Each number is 500 + 40 x the weight over the matrix's rms, rounded and kept within 0 to 999. Layers, rows and columns count from 0. Numbers have three digits each.

# layer 3 MLP up, 1280x320, rms 0.142, rows 661-718, columns 160-239
447558451587480510491517549521540481480458553481429471461485484504527474433408492514548562443481492469512551436502520491488545477551512518527529595475475510462428473544502527444473547432551571500547529468459419474500550465518553509417527479
519554467428519416476495458566503481572457447492475562528565514535536539511531463434573491568558489459576546449470530487511451581515535495516458466448494538478464514480482512468542496489562536476466534549531518476541480478514485528462499486
517574544444536476476499423482462510471484463445464558464447508465467519571485463606483516591502516481459520484517566449444418479500536482488512524522538428443445429537537537539381523523491504511519493479474521493503496542563521500523492563
524529503468525490507470521457544448542464482464462524521519472497440465500488529457567518444527443506499507497549435545488553538438497478466473485536525469503536528542499541479534459504505478453499552487547475459459545563477565462472529550
402404497480445476525429533461515511519537484494479517538495537482407443484459487538417475580522541434498447491465467505492456530485475429499508522542517525454506490507414465516521492472481523580440388450523511475531503471532500581389433565
524521545464559443486572382496395483498540473539551524553542499510582489497481454500447441431532382547517397517525475436483467534458487467542477515483486524496507504521568467412525477513494522574512517478497503509524521478412510516531464546
511554488507541526504483487496490485504538503537537517519435494551545451545489506520457527466522525438467558489509508481555446578530535522578451538476467517499488514527486473464439483524493538526471477489441554531494473506418558552503565433
517520507537581480494467539478508490461488459539417550465453508439552512485517492490460493471477455495550483460498545577490505482443528429457545447500479462433525474423553509519434492505508465461479484508468491498579521457544565514442531521
455541456485564528478465503460481519483482491484525507447470412463477477552496502437520496415511549529371493497541505490466502527463470467517456574433632491553539509503498515541482542592464543431467477541515536544530525505444490566513489524
517491538531576462512527475535486555535602496467506433531434535503459484515524509431462506498500527508446485500501518503468548472454523423482464503555536557459510479504456557540468497492502524579505482518415439515527475560564518480507497478
521448523458532525495468451529470514516481551514474497480428482477534450466428485463399418520499518568498534474536479448555492522508505489455520596425498531458489483414505478480508460568421506475446433525507552426434483529495552459508516445
464486490502540482488482486552596511575420460488586518602547522529505540445515498483487517550541478505448473486514487466576496521411501444477562441485479585473480477507523489490512484510518518419489522511500599467494454479510488434572491528
506490534511505507548430487519444499501507492499514500432526463447561571528487449507499484482511498575466550453438509404533456539485513571493465487446570502538472561500494534535408458479502493475458529476553504529453497468490542506580469493
496542429540427540465529505513532461431467538527498453555511472463526523517495526500568444512547533506543558469481503451481549411513497538504565485515557530495553562470450498508529516540502484539477508471551482508512530453474519439491528529
505525545498497563459462529527534534499478459495487441495495503541560558429516499492547504479519553494487465475465625551445516482455439538504487529501499502536496532565442520512499481456476467512499497543400526480524536541480521529442517474
534479561541446530499514479478481530517491441520535542512483455454457575476587531500564491503550481486529514468527489501461519489472430441497504490550583469487489507478520418461492505489497569424538514579544474514518514539522486579468440517
487463483510497489486588499482551487537453517470535468516435520480437506482467491463549449469485543487474504490503432481501456457515493574491410455526536501437426507542523439495476511485502515536487517501543506542489506568481510495487424468
489572504463506525435477487524527419499516489462520557511461489545469521505470542432553470522486504495525515563519523504488461443503544536528434529438526503496490541502456490611489518523435517426442526447486470419525499518517491549451536508
521509514518527466543569551518556530515444480485587419507477417535526519495480509486482525523525513472502530485485437550520462478540526570422474536479552497547565495477485484513502559490528473469529530469474545508578483487412469529479526461
468516510548535495447491547514471499605501501477591469461518454511541484501543480515498452530434418484469549486556507465540401521504503519495439509457497478549506501576554591558528435515504463465501517565557525510492513502514433472558487582
520498531518440494492510529459512478497443479468516444470483551514422479570482476501468474410503497500481545532501522511515530520491483461493543536516510482527489446502513433478492492491453511487556531475525438475488586514513455413446550550
480471478515524526542456450525519561418508462492407484451504516495468523460516498495550503473512538569490474498468506517468541551578502500528381496438523562526540496519421484512486455513497506520570582467445513494566432470480459459455551496
566546508509509602457497483523585539508475503571524468535502482570464510508524418523470511493471432487431540472577498492552480477486499494511434547439520495478529463521517497431474538511515501508447495493489474532540499544488560496429514515
489513517478527463566540485528427491535518499483500514601523513471457493541508423464485519545493645536527466472430527564539478537573602482501524554502509505482449520461474478446547538511506545454466541514531507522466549536454555470502492514
469461406525556448547467511488550493491517529512505496513448474468459488488447506492491503468480457443449494539494533454525539501518557519491509479490506628517527492534516510507534506516488556480468480550435467492482481504476546489504392498
417533506473464512445491638436535555472512442530459493468504481511463455468488464479560487444449507514496492462540542502541470595508427522432446492557521488528543479542465419487505519485470459422515491408559535470531477484541488507475433436
533507474486572454527522505461558542502496494504575534541494483573540518474506502465444450478463501526495493466514500434482471466551539558548426519489514465455547472454530489524485530534480574507511540521507558548440478497461469491445525563
521502592519447496503538500428591476534509497494536491538498527562518427540536497468532516466525587423479582456467524436445538491486562527549519531500488483474379529449591410506517448509507617495556506579467481444501566436434530504475519447
529510434512497465533452514518523516506481470495613512417443560470571504553522553530480413546511552435487514447505555465453482509432500511501517463497523468493545501532547437547486479479523526561521496463537530489531471500409551461488524535
485459494506495448473504397516499531492471515497478527460516521475469532489486465477506492551537480453544538476519536525486506486445554539546432484552463528483552518577491534551543430512476546487452504538526560558511536448455494483434480524
481485465458508521567575471500477524471513540594507466499471511612489497532541513504441525528523513457477413564498562515483492501481462566510475487429517491489514454499505509525497400456516504468521558550493532423457521541445506506467473519
491519543551509534489458546439433506509503531459484550517497542550477502449504471476408482470481496522511467602490521577463541527439526477450530474512455477460534452511507523543517548502473560475545517461489469456425551527514530527514513498
535550518473432462486509556500519524516596480500492469448513464441447435459502427542537494446514503561545488469552498517491561501451465509474425526412515501442481505434474522497526414584513372438461538526527453470512498521506485529478523470
545554394566508435443467499550394501502495533486576455463547545543493524537478450524538515447497541487461510424601471530481563410582455417546459512513493545516563552515445448558546551458571530499518458423563498487503544540599484489524516436
612494565467490522468511507521496543552429553430463539474467523548423508480509520515544530480556444503445517588534591495522511518505472443538571562596526505451529471494450484449511502496489508472454496495493534448515497444465540473390495507
463512517447491518546500480563501509481500456508459486495440529502478461473577589572510479549523454519521497513564461469513511495488510534557506503547523405502465540440426505565434486513517469522493585536482499479522459524493526501559435484
502505493493455493457559530477555524462482534517551488540544432569452512584549469433465470500506506496495482484527576532476553539488474496537506515449517553473510455587440470530485432467492473511535499459430539519535573469448511525505469530
472475475442519499485486541474547448486494565575437491417445481454442457489469528497429526489436593451536526527443496544504506465531479465517493446518491572496517511599442521506529486569524464480483466439544518442562470481466461575535488484
540498501494510459540445481513474510447516498500538519447514423509488535476572502517483544474451492555555494593454517455485498511510466477517496529554495563475583516501517482433499484443504507416472498486483502466604471457529513557475500502
518531503536495479507536503498415565494508507574531509462514550469460519533523584518532474550496522470419457481474419498525502473478467531576593506506513444521461543512524529488443483512498466584525494467485471520464561486561530501479500481
454526481561476612429483522483485470542641466496577509500518562549529520516511547444487486443516517475468438499441453513503567486413446539559548551531474521573521478528583465524478459428383472497468510500591414447509457524442536539426517580
484466486525513450546491522484430532530481490451508478510453527494527475505536397513529509539518477470483508433505514418487494502517565534503507551499491577592488496528543538540427484472490519505503469497509539537474533475500504533481454479
481536487471392474515471571482494473540406519537428436484470579495434615491499449502601473559568479473458530538523442503521484522502527499475489485521459540507511508573490540432470426488509430472448471531581516537448519509529524527466476528
501568523485430507491483498551525452509469536487480468514480513476469533414486539482459433503517517454495551433507446479443512516493478495539499466527446526537440524425475483530477486487504529500411532533530511486551505462406479558576483530
489506501471563482491563425501487479518518549494415536500503468483438532507494507406525527521474472470466527542537500561527484456457475485581548455550450502491467547517515495480497547454520486522439433566504485458509505496527568581494437513
525483484610520548501448522517485461467488552503537488509490528574529520470542510430456469443533462479490489606467526521445454537509418509545515473506547519536466438506485479512516569491495466449504508511510478489511540565491505506500498545
448547563487563496461430505497548528520489499463520494556449495493515515478471530486487525458548546484543504573425426534595488475494446531519494495459484494456412539440464467495511507522504500528489488569451521502532482497524412489427476521
501479559557431496512458494483416485476537519451492488476527553527563448492496533467418541496537479456473540509464519498415518484570510548551445512508475524495572495509518454507466498506585565492489518478476465492558494480560507495551521518
436518448511463616518535499460487543434460466547401488450545481474491471411513502563507483547516481515483449437531439486484546477498528452511550505442511455547619479465476495416535518517502516438429483523502531519452485571529505559480534515
538528447412524502489480505484482452462458459497486521493573485502506500460539517565468444486477521434535505511544463429475476484513472471518487544461503475480498508482494481516428464456536530514501522495555498506507497478492514523480534505
514500398556604558567455516517519506613503497515475622512490458521521568495504531520567571502424499516448476473537478471519447484425491504470502479449489466426477508561483528480489489595482440434470532530582535586433498511518552489462520475
442558523504516473484471499423530530445475501551503499508512457488458453453438510551546512548590519458537478536477490475493472556538539524534458419515504517473615546447554513460503542400496540456533496488542515480480452446470498550514536518
464512490468513533533513508498513474510420533534471510508480450519533503537524479478507499500471505480490492515523519482557493450485527437457571576430530515522475504537514534487601603563477519489485547452474559530418478513488489575480458543
454488529473438621477549503517537540547548444491511545485490533450452566482538563565488449448497509509536426451493416542467454463514467495506410466487536514474490515584530543465522468504439552471449525486588523523430463558494534522485471544
473500456484493495591507497480478525478496447514495562504534495488389544453465529455597432494475491472526538579472502488443484440477530518511496540509445483536506478532480466509511511521489437505403468528514472469510516492460525525501483510
540479421552523572504433530520521511463458461535544528506444517571546485530440425440511448518542519541547468438540513513495523489504537472582505536464475539540457508628598487552497540464544539541528447474493531499479510444486495562520511551
532547497486490561433537459535493539491529500489571487438487549471446498475539565533477385480550471512519466563486528546519445530522543515521569546526539507492478437508538496509453578575497505475507455547544481517467531525493484437530538461
493455409505492538563501531579515529447552454497490546510502553438515479464465454485509505488438526492461578559493545507466422480432516471504499493473490502483549456556509615464471507503536493457471501529437557531483564493431466510490564487
# layer 3 MLP down (transposed), 1280x320, rms 0.138, rows 661-718, columns 160-239
494512447527498511488497474486485437576491594431414539445487515484523525480441442501469438440453512505459458479520524485527507532480563530477533529483510502466509482510534520522490522522513481521461496449542481497481592583498491463440419530
480504517476500489539546466465448477501541502455474529443495485511574539493502466554556511522495468496487473424485529537531506543430429551452519487556563478502449540553540566491510545483565546518513463534494426531494499484506535447436437493
379470480437443507473511517549524518451452527528531604492429514447526568447518480459597499527504466546542480486531527447478545455568465476548541501491498501475446475551491515490516403540504463501515420437499481418424559567455505501509472460
542507473526512478520557492513583518505518495503518502478514497548488511502489538437504556439545501500516423523514539522462532469502551470540469606511545470531528543454457506468600456456586524431489462557569448483550484494552513549463540516
484505444490499418515446535450496553498496542449597454467465504488502519515478437528410458513516433429511403488533447513521471552486440527507454515531485517502497463431480524495541506469533506522549494542436534476524521441510504471581536562
496506420562480529485470434537466447539522461499512466519526543471523520530457553515505464550553480470515576569435516517487462578505502563434554484508523501463517520524550449511483525484590517515530551518515492472518536485528384429438421528
527480508517568489535497514451498538533390494543476503547460547481529471466486549531476562529561473509468575487434491511527514477504527452569540461581553441440516410588472533535478466486550483473520478517427476439484468506453571520524549462
482524521454447458522476514491532592525577453559513462473516493523473523557431503460450435489525456508528554526570396472511494547539482499556476482465531483560587511509438496538604530512450489505491539504445491550505533562504538476442436508
554505470600478477493372595452456507409526454627496495465499477420505519461520437511491432532486568458518554501563460508553483516525467516527529496534522454548528452456515484490580500601476481519549506554514535490466502563440472516490404458
549557529432443509485521519520566535460447503588566465528462458480472561544421484509444514538497478494454410530466506485456478525548482536569504474549492610461501490516458445504518482447579525506591490481502504474487608464522477525498566484
476401467475481484503529535463481459496471462494505444481512517492474485489521542514471505514539539498472557539570484499523485493532493549502440364616491494481486533377497519565498444518554555555475489448445500454497497518468500512486485551
514469444473492475512599499525544469499450468495541482535495490505484496475512522455534510540485457553514484496518576451515476472488476510551442490536441471523541571501511444468494457471476500569515454494499566489498438478516550470510500539
484531500519519507496441517487514500510420515527521463524470530511546626506528543483570478516444476499496479494480492549474532515511547438446501504493493476522571593584431502473513461485488473487513532416508506500496555505542530481520711508
510499497538548531536442534394453564540435504546488474455487467565561550552489495575490503508443458525554434502480531425485599518521540486568506411495454522500455524533545509475459508528504503539535523500481565502521486549456506450521498501
408527502459504527465467476573578574484539448477558511492468473480508530514591447511416528488535528529492502465492498575545408476509576507475480460571538523512609471497474498443525548456473444493479530535485487507508466462499524508552437505
501502484509551520542519460416525553526475543538530561522474497440513544484551467455482536548504559583477500530506446475461543406516429507499521585541493493440501497550472427497497526451525496506478506454501455456547531466508486482555537525
433549483534551476447502479406546485370396456539543462465494548476477544560475459465480499431484495519461442460429591482484479477410574488526516505462520529483495480514516476510472470545425429555514554484471497554468519451434567534497497457
397535526483550539445534489529513539440517439482567497472513499526471566503461551388577559497464506444543461525519469556543557479486513493540501460525495540531518555551508482526470489554470493498443466441533471515464511455504533508479512500
524500484393495473425473514513434505498519462482452514508431474504456544513502515445546515487483503509474470526490455544519511476503513538510539520521500518499544527558467525485469497494571567482481566451571535412435596486430496471538657568
581560482523523500493477599505498597468490506485490473556473529508556458479450525506440571474535559468635529473496480563532480488516527461487570546589509471432520520491522505440533416540530442453408511522508506486419520478566470486572540437
473425446510523503423543490459469583475540501536561516524568548484466502506488474492452484465487563477590564506470518483539496567490520509471530505449484521499528476436443535464487422488551489504535507445485485540563452530537503506520500519
576514472494492505477476465465470526483487547482618499560515507494577477499537460501456539528516511486480461509538498517576452517530464511446570522428512616539521534621464505545481517488503529514515481446539526604475474465481476475504492490
510503485496463537465446565542506463520431582481601481447525471496528552554497426513432502550505495473473451537516475539495483559526429473572513445519459496508514468488496521503507424567476504508537457428512456487467584500452468506522509547
475550473491571492563487478552461458484500410458458567543494466485517501514464448474559482490471525510495515486504488468476538499559519530450490448516493611542448544508516574465449613555563560515499480472530498436452584493476540488494629448
475559479507534540518512569550518480523504507453536456475453544484463492489505552554479519490437530515587551517581532580474487492488507498505484479459539431554495523453539507478563520407488438526535458479488522500515484505470487515490480504
522460533476507550470484560405499548418559502489417410517556431592492490499481425491512485481472442511447553420542533527495518477492513475527407560479519544491400538476466478522453472513449492524578461442475510516538478520557607576503452446
457436472469470455458472521496534510526502428525567422541481506528444494481523530524631578487496460484516515509543474459443446504468568487567534497519513502466429534530434481497451483495553501509470457482504513456541528515467555538463524492
449518502432502451550572515483532482492545462497528546460526491532456472524497516476520431531487489528454482467479499467468562521532519551544577475526454495537441438518543515531509492475529494477466522477527516531514510494451481494430432446
422495433493508493506524503485474476536488490561602524486496497589538442475453556469552463528440472509479438447512494552454457504539505514606489393490505534516477554483461529537479543529506493527501452484530566449459437561487514544449408486
528571498405485513536428517509570519526562596491427506454473508423457552433508457506488532486517553469498475547543469530470512478493583512469486550464542510516596455556518499471503498493490502472483471568527406480469499499434473501540594477
525546436539490499498442475521503534530504601534545505479476426503444493510431440584534449542482514519457502459493502477471430445528505479501534409384510542517485481498492441449458497520504534525453432521512509524461434496555411479428335524
433574566500501539525501458522436540486517510507521537487516500539458521420483493423483535491514485476436544533542496542496612561422516490460526500561575475495515492535513475395483569494441522535495491415469480477575444526480552492475486471
484565504518494507547518498498487499551466510517463488468518564554557552574485522526559511597445439542471522455495486551492455518472507478492473433461448515554490493503533444473506556501555535524425550589447576508524391580502492442468529564
592463501592497468478494545489534570541468485514483458478458475496491398501493540519499545454439488468572510485535435431482514510542466492468522512404497487525527529488553491558490461489547471495555392447526463504453552502490493470584569488
449541473474452483517536498607527496511507539509539497524515507548465473543506525496511485544532505548486533524553440534500504479535528508491514584548567486462500483498511462551544459522548562478528518496551426516553528515504468452434407543
553469509445493454512552465536480461415526478558483565511434519470534391417492561479484482478566482557507578469508467464463516530540559448524539463479492425547492509491511473457495579505533487471551596543496525508485552488542523513491472523
386527480445440485502514465518540551459452551465497555553476495455561522496537438440556505501518509489557497535462497483447514580530525455529547496490557463468473460521458474479457404516471541460574409511581537536529417541529498489514439469
457492524526469481506513444486401523559465496486518530529440448452479449507445485465492460511514530496508516587511535512498445530536403458498472513484518500482515477469466528522539462465468524516538504502459554499561518527514475486513394528
579523533521490474534511546515530555499476477515507490537508564514559471509519491510470452518492481484511508488540552479543512483493533479466516535475551567480521532446516493523524515472516435469503472487488509470460547498529523504473209498
499539500516484543606596489514420561483469395540483502495474552509474546484537529422496474531492528458564480478470512534514450481522547454520540453494440472508539530523466572550525534545485565569441580497523452530462600468524506490501529538
488507515447530482480474495495532514536425475536533532462507492529499533506533493480465509572488470494497498516450522543552506520524517543512470561462544528501553484472450487502480519561507551545481492473505499500490473571530567545496707522
448499523542485544482573489505422506569461459532494475507508557504537532512468538509547508525537441566483492471512480458526541454458576456496575449475488550500480518539462486500476511547536451484552531445515530510494515484534501512502366526
631476489584551540519502510541536464498523474439501535470456470540514497590537485467487455505533507560572515470506497517515445485546495503475461450497529472463534513420469537496431480553461525446499522403517475512459544512487524544468482549
517515500457467523487486514500484506497492567498460529515512498453452518495542464498487418547498457563484533501485507436440518466525524500520489521545550516457518588527428511492514507489516527522492518536512471466468455574518462519470520504
536517488482467456470485491521533525443462426438483523523528549480509493496541530528483462501515481502463477473504533433442554534467512521558458531618432552560583479461576519514557538530484504476454516544432528482525457438500505429475419514
485474497554521554442485536532502531534448469487550478443509529530456524448504460486494489490533420528541464498490477513467507544499466524544505449474499499529479490491507488529576521504418500576486501486508502550534503497492536519521416514
479526472608535582474461492478479533514478443504447488477546513504578533489509550454505467435556511555486420547479477491452443540509545498437532434568552440511420529497506435500538461528466562455506493449441458497472448485492438611471563452
536519461508515507556555462533504522504523568505523475586413556512458437477454427509478534493442550545509435489540540474447492582562470518451567453473485494520520514522487470483587532500395481541470455550501553456462517516488541526478495458
473534516529468476499418420457478507447477497517487549526506436519415490517493431507480541489478438487565423490544529426534489513479528477539476448532524465505465472458453468540419549537498524501503458534487477502538464470550503510492360472
471482524561459482438481512572548516520513476516550527502474482520496441489490537465576538478547458500502514462465577628466494530488539533524477463515495489504492484512539516593550527537413471489490514490475436445501555502493496427532503530
588499473567513506542558501484484461590499498432506549485468527471482516553446531516452512528473611484524514552544463595514605479568519521547509493525524470504553477456535552474546535466514479477499522534425612543510500524567552475560714535
474519576458467488557444410502496546515472492523547379487498408551576444471520513516555456464513526468544497511477510451464454417530544476561574463486539540445510489472483505506487418524458544463504537517539460500494488420525506515505307512
570497475481466400480525483532481439489563586520488514437450485481570535407469554561495500501470489507556523443506533447521467478544514559566550453496443464565497515476492568493514522538470444521509453512491451454528515489437492448479458445
626498496566452557464550512528491496563460519457475527460495492427422565588543496564510427511481437572442478503554471570488468513502514462529461444495522515491512498484482541542507468544459466498464483522564494473425492469434495520482712476
458504445451453529487429512515522464447456495451522499454539518490447444488546503525465488534572450466496447485486534482525515542478469450465612496449543497482461522592493544506562497484491510442511537536620523403560536476535485499415282507
477593445496458521537462514579444547480521554550557475408540469514446575499532475493525462483461516561448496425477412523550459404503559548544496442534508453433552516548502442534415528488512453444490488499521441485529517559557486476513484427
492472493488496518484492458484502553469479485583576487499538443506530506494580471492495552496550480496517504457525502514530508502485531448423486491510552508525508389643541455532484511456472431493534570551518470511489464507527402469497491451
544429499468466476498449595538536564527485479521485495448565517505461530528497498497488519506537472576441551508541539482468472487503424525527572556476472457537597544448499457493527498514489437497505548477488500536579467570486467551570559512
# layer 3 MLP gate, 1280x320, rms 0.147, rows 662-718, columns 160-239
551452489481510463506539440583511486558496457487436509532479583523515510487486573519589461512489474570483592451485544449515491495440545466611477500493570461543476497469548505485475537453514461543530470460453472515551479473476471460485522493
547432492554481505513456480475499481532403506468457519522488480537560442567474442516504496451544466481500516579458491541509494508518449438461560508503578508562475573455494490373476518476537473484521457495581543487478539559547494455526515536
543439512446521446531465540448520514512555452474566482453550507538506511436501453464468538511559466494466435542498528455464435435488514514466438509514515536477502458496490429529535518455510454501433497477569595512469489517578412604486526418
500546550558443554516474418546450494543528530472454504562412460482568608445488477466539480411554448539473527496512468470561500480515517513502456515554494444535447516459513478412579529500515472500465512626477493474439498534397513487522527459
514513495574525545550590551499433478471485512516562550519476571417538558542518455541466428472500487498476458484509458398504521524508458394543490483468509520571499482482567486526501479556503512536461553529486460488503525463554548516455463500
457522515514546466455472475453541490509521506549535538497493531535462497555520443525519429520484463476540486518555468526532509515420444459450551494482541503503540591455524469506559520463438537524532533465551459493471549542535486477500528576
439471486505516498484537515499465554443470465543445457511587479447488463469447498522545466499489513498454455557543489525540481564421544496529547616421518485474489463540453465534518535505517481511490452471503533546469486463484535495505440453
541460508455551515574517495515497506576458539565495506517582555590530501525492455504505531480484526524515518499468579472553526553445563486488554463503561497484566387477531435517421477475450480466516547504444485453477516512545551429520491480
534484525480546454453474447414449422462529457529532598589548478469513423504485507508491514480545541508466565432570550482548514526432561468556489462481568507523438572445507486465473501493539554502437600562473572501451503424565530523494482515
451520536482508485519416477479512506553445477506570492489449498459499506507425422453572490455518497507505511462586497483444505412478515543464522470571471465556570545554489509502513474485492559458508409478455539510432455520511485520460535546
483544491488481549524475453542591494460500523501474468505514429476496498439540502499481535475463470500493499516492512497541528518467478502473526508514480469469570495527502565512504482480588541482583519501480483499464477522508466454542564502
487514462469476493425493530553511420538457509430473487424555462524561481473463456476491521432501535503487489530491547572510483539516475446588509516570518449497532478475518546408516588550564466479493518543543471467515430492387492472543514482
471462527548574511467535506461496469488457531455495508434554498519480553551460539546506533519524529532490495515485468497478567570516506486540403492449500501471547513520508493533524488522509531542503615550529516517540577523466517402489481517
541517496537491452553438485459518450482491509473545490532466495491473523466521526504424527445537503561495502570537501529471519465443505467482492517465527497559471533526470443499512516460509505505553511484473488510516567618511593566465526500
527534475504462504454511503494475591589488485446511396483553503456525526486454460549458537530496470449535455525540507598491563528474537575460477505563512544548468503456497483530515523431574463510474495541464483504484532476492514519461539499
477465415540433535493515427470438452488518430448492555537510438557512498488494538522432407507481459515454536411559437534497463492418526559577494488531539469423511499502442460531495488536536499450537519494543461502442489496486512461480527546
495499545427475477455469486491589506499534566555432541519468526545493497486483524450541513453495543444449526492515504452488457466503487545522494517512485495532501485500527521526497447494540561517558529509488491498521558491493505528477470467
525422512479522526492481490525483518463537464499460565533516537601460517455540520485481559433487422470474562455446549492511464539484466494473504537549515456537541443505530563456423487538515531460441533532544497486535441481519465468531511550
533517490451447484497512490435499520480460511457430433565506517435557525487486463501533497486484587520558519489490587446476500442419489508508511494495484522430485514488506509497436443555430462544427515546496431498399500526499471527445498461
485459529514509487457522509467426505458520497481555531477513512469509471519500477530524536510553460513493458447532455510524466558480480551556460538433502510545556477489477445566476544523481570471547501472533471492601600528491493529494508445
578512443459461445486497474467503427471512507549462539451438544544453455501450494501494479422447480546468506562459619490431503514506526475438502523511486528492452571460464530427501465530551472500546448499527510536470561551496436542476517423
552523429518456520449554512468453444462487610585505600483445495463457499489544508587497494498463501450425474541447501583563441399562488482517463486514527517487471485510462473480481479536492501533427506559489557483529510516521507497507466538
482535469507512493544485458483500485557497472440468563458461558502544550491471485507553445489506428417451518451495425447491504478486360522525525528512506467528573465529465481481482500454497486558555494522485406459530448560456490530527574505
522466483407473454506475453532542514498423491464528507522474487494508526456526519442462496504422519476488516602462541484506506530493476519482540512575518471484543470515465502481470480499472468479496519436476499476457443479526502503474526523
424512551552533487480519467494552390521514469532471598499492507522471433499452524479497509502566520460496553470525469445479500506491406515564421505444449487567507496545525541445510479470471542515510543586504478513502547505455426538467530397
561480447492532431447532512489507540506497490577563560438418465453577458458509518554450562542509447480433536480528496535455417522578398461450542481541481481518504502496450427516490512535583518524472496495539538477585461513486549468470518477
493565431531530504492536511479505463469481543518479527438499457588542479537516555486464429552501533503591533472534504447485539470523515507563517480480468419454548562457531466505459495446542531531529493529535562490497384483500406463512484487
456595513491485444530552478452488465525505453519547473520443427484555500465463477462451526526420479473508442601526437466474475541600469509555421448450471469588508493573481558473493462482492555527551567477412518490535535493457481561575542437
512518488493505548461581475517502464518407478512472525496482517507489520486421486544495529519467598499486544508504498567485462515561539594472547558586479508503516489462473485528507439468498522552513511494479545501513512473525495599517497478
513434463495502465497472467525607441497457461498474480510504557444495534504466508516500440520439519518511514499506468483500506508565470417527549448436502439481552498559525452501530424468487495454504481552476529487462457570410504499457468512
475531483467542445457542433496434509491476531519517498511403502479554529501562536479559549508553512502504531474515517535453486555507446501458493498461461466451447482533469546467496517534553519539537495518454482505472471498523490490386507473
527443514564589491548504508400527529496477488470542510542411466544518440504563420583429550441476570566496534615542535435485538538516529402494562470456639491461527435594388479469523575425512525564462522469454572518399528468517444519449517509
508518479556527514546557565544494521474500487541474562431488524539393525445556561499491496503513546524556511566453569514554449515443488525610453477516472475532482566557505594504522554407526568537444505526526569413575439411331422498518531431
568544493480565523469434433491518497490518514521475554522502547522455522502494499504491462492542443485554474459492528510496506441450487498478533540495534499455497457428457525454508498531506485506462479470534505517453529489431512473418578494
582484497538549513479485434485478463517483572489510476516545426499529500503496517556465519473513471466440515564477445436532554439501559503475537515545480465444436521487545512527493532509544555480430474562492485576492523559463536572389520446
495459465545490470505482468431449491485548481517520518468418466534534443477513453521504459533492492451595545426500561510517563496528554513476478484524512502502499510493508486528571477558406499583455521549478509502517492494505484575503511597
562563476550452543557513506475506502525530521478464575486476519526469551503480434455579436431454527579532553450478496529488544545444516522489477513470454499527481488510505452476461474532472353490465506503479481452515451523492522495450495452
508469528538553444542495490560529529519480484501499514502531451492478568435517482517502563490435502587504440492468482487470516483486620559506449570522452539530555473493523487501485494481477487431544507480477463453532422520580544474472405517
530489470506515535506525534468538436442590572481456507596496432468483497508544514511493469538540499490556469503508423523471446424533493468464505529511475507507517488450472462474429486451429441451578502516494530566506488571545488497435512516
453516465522527574472561457458542547452457475478512477539529445546455491444482475493544521488535510519481545561508507455458491516519475485480482449479490518499419502495505533404479584517548509586521541500545500507517471448482531508507513457
443429529510501461534498483454471492522507466484464467526466491544428468453537427535525522499501463498504517489512492449470498477512498508537506522493454501488497512536515502512461524476486488513469512495462423490545482536520533505485477480
597576505448465505496507519473457477536555515563502586514492458497528494510410532480575505497455524438486521524547482486521403542466505525502452531543496472502526516513516494469443466512507544434534473436493598545485499491523538538418510444
500512492497491466561489522478489483564462497536543596544543485505481476550478488507532495476459493542530502479479527523501504488547474467463488517449554445446479533488517523510490472512552498437472457539491462545379564526609453529517582460
496417519479508465447522516459454467485509584614494458433500457503485573510447481534517406468437539532478483490457518524510564470527510479465483481394474411487433460485423540529478434541481483485529545451567513500521501576431510518488449515
539549510496514535534484538541534484509490518470494478518538531526422551547522518501534515431525459438514499524464561451542457549548512572475486505493513566492522511541515492532514481478553479462501510495500473498530506491485547450440548540
543539460531441498501482500533541499413518487464507558518461486489488497510465522486494443516566501531511471481511464522436449461476539505535448544494548471524569482407526515498445440469549433464451474542473438444474443522517540501536537542
525508475425540519556532518483414514504618408408556532447514444442480527480494523463517477498551510498453467507456440556518460491477527519504447499548512537530538458489499484462556512545521501547518479503583428533466494526430476451519481509
469480545484458489532449504486432484444479480486464512451510461560438489470495567454457418485435466508579463498519533544529536473597508514543500510507498544543471599515496428590565470471521545439457506461440465560516500493493502475497519472
567527420519514562491487507426509558444424523522498460475593568411456525470521440543429467477412642509488568553505396447513439450537446453449526458560531488452537513554553497412537459457580532486411424495532515631440524558434555497479402544
531462472507436505471481547443532523480539494546511476502461497559490535502509431509498504483527464509535454512442586455462464489569521543516551468489461481540546510541531483430413517507546505438451490498469455523528446570514587494454505519
479456504469566467493430561513557565464519605566529452503471487517496551476479450503626550519581471504503478539512518437471496561436529509488549493470546484492521552494569404589456557488458495447482482468463435592469404492491509500441541527
547488535504496421481550510433585491394584434482460427555592478522571486534533449513515520427555477414414472491522484539534451591489448453477509469479483496523512508501505485511456567554506452492431500496438520503502466514513496486497525458
435478460475440486492533442479506464443517489517511428522463442519480502542482569406593484508461528480566518481533502533541571575559519530531454512485511514513483474504490505501500523537576541527418546498514558512595433475564449568568540450
507484469550496492497532480470457516461515458522456462481510433485472541525535569495504474456486539490506570549536564486452491519486543454513522465463469478508490496469492520448455430478519471493529494452563452477484471488522515526531475464
530547476470510492525510518445564490529500543437463546484512401491530544540532586496561472517512507548508460509517499483496484484518524530498508420462483508515503520432553526535507486468548444515500533519458512455503398518431436457500489549
494440440510522490474521450550464494513439504441513529451501513534477578473476483497521481445445431484448476498526524497498509438464462491489482463525449424464455439380466494524481445527456500449513473552514557489555554520444479505495475531
491513466470499484562461476525535512517507450479514473498538520503485517413540550544509492500473514443427503490521443564497523532499446482518482500520501520533453504483503516544401481484485514566457487498508525478535479396486460514460533538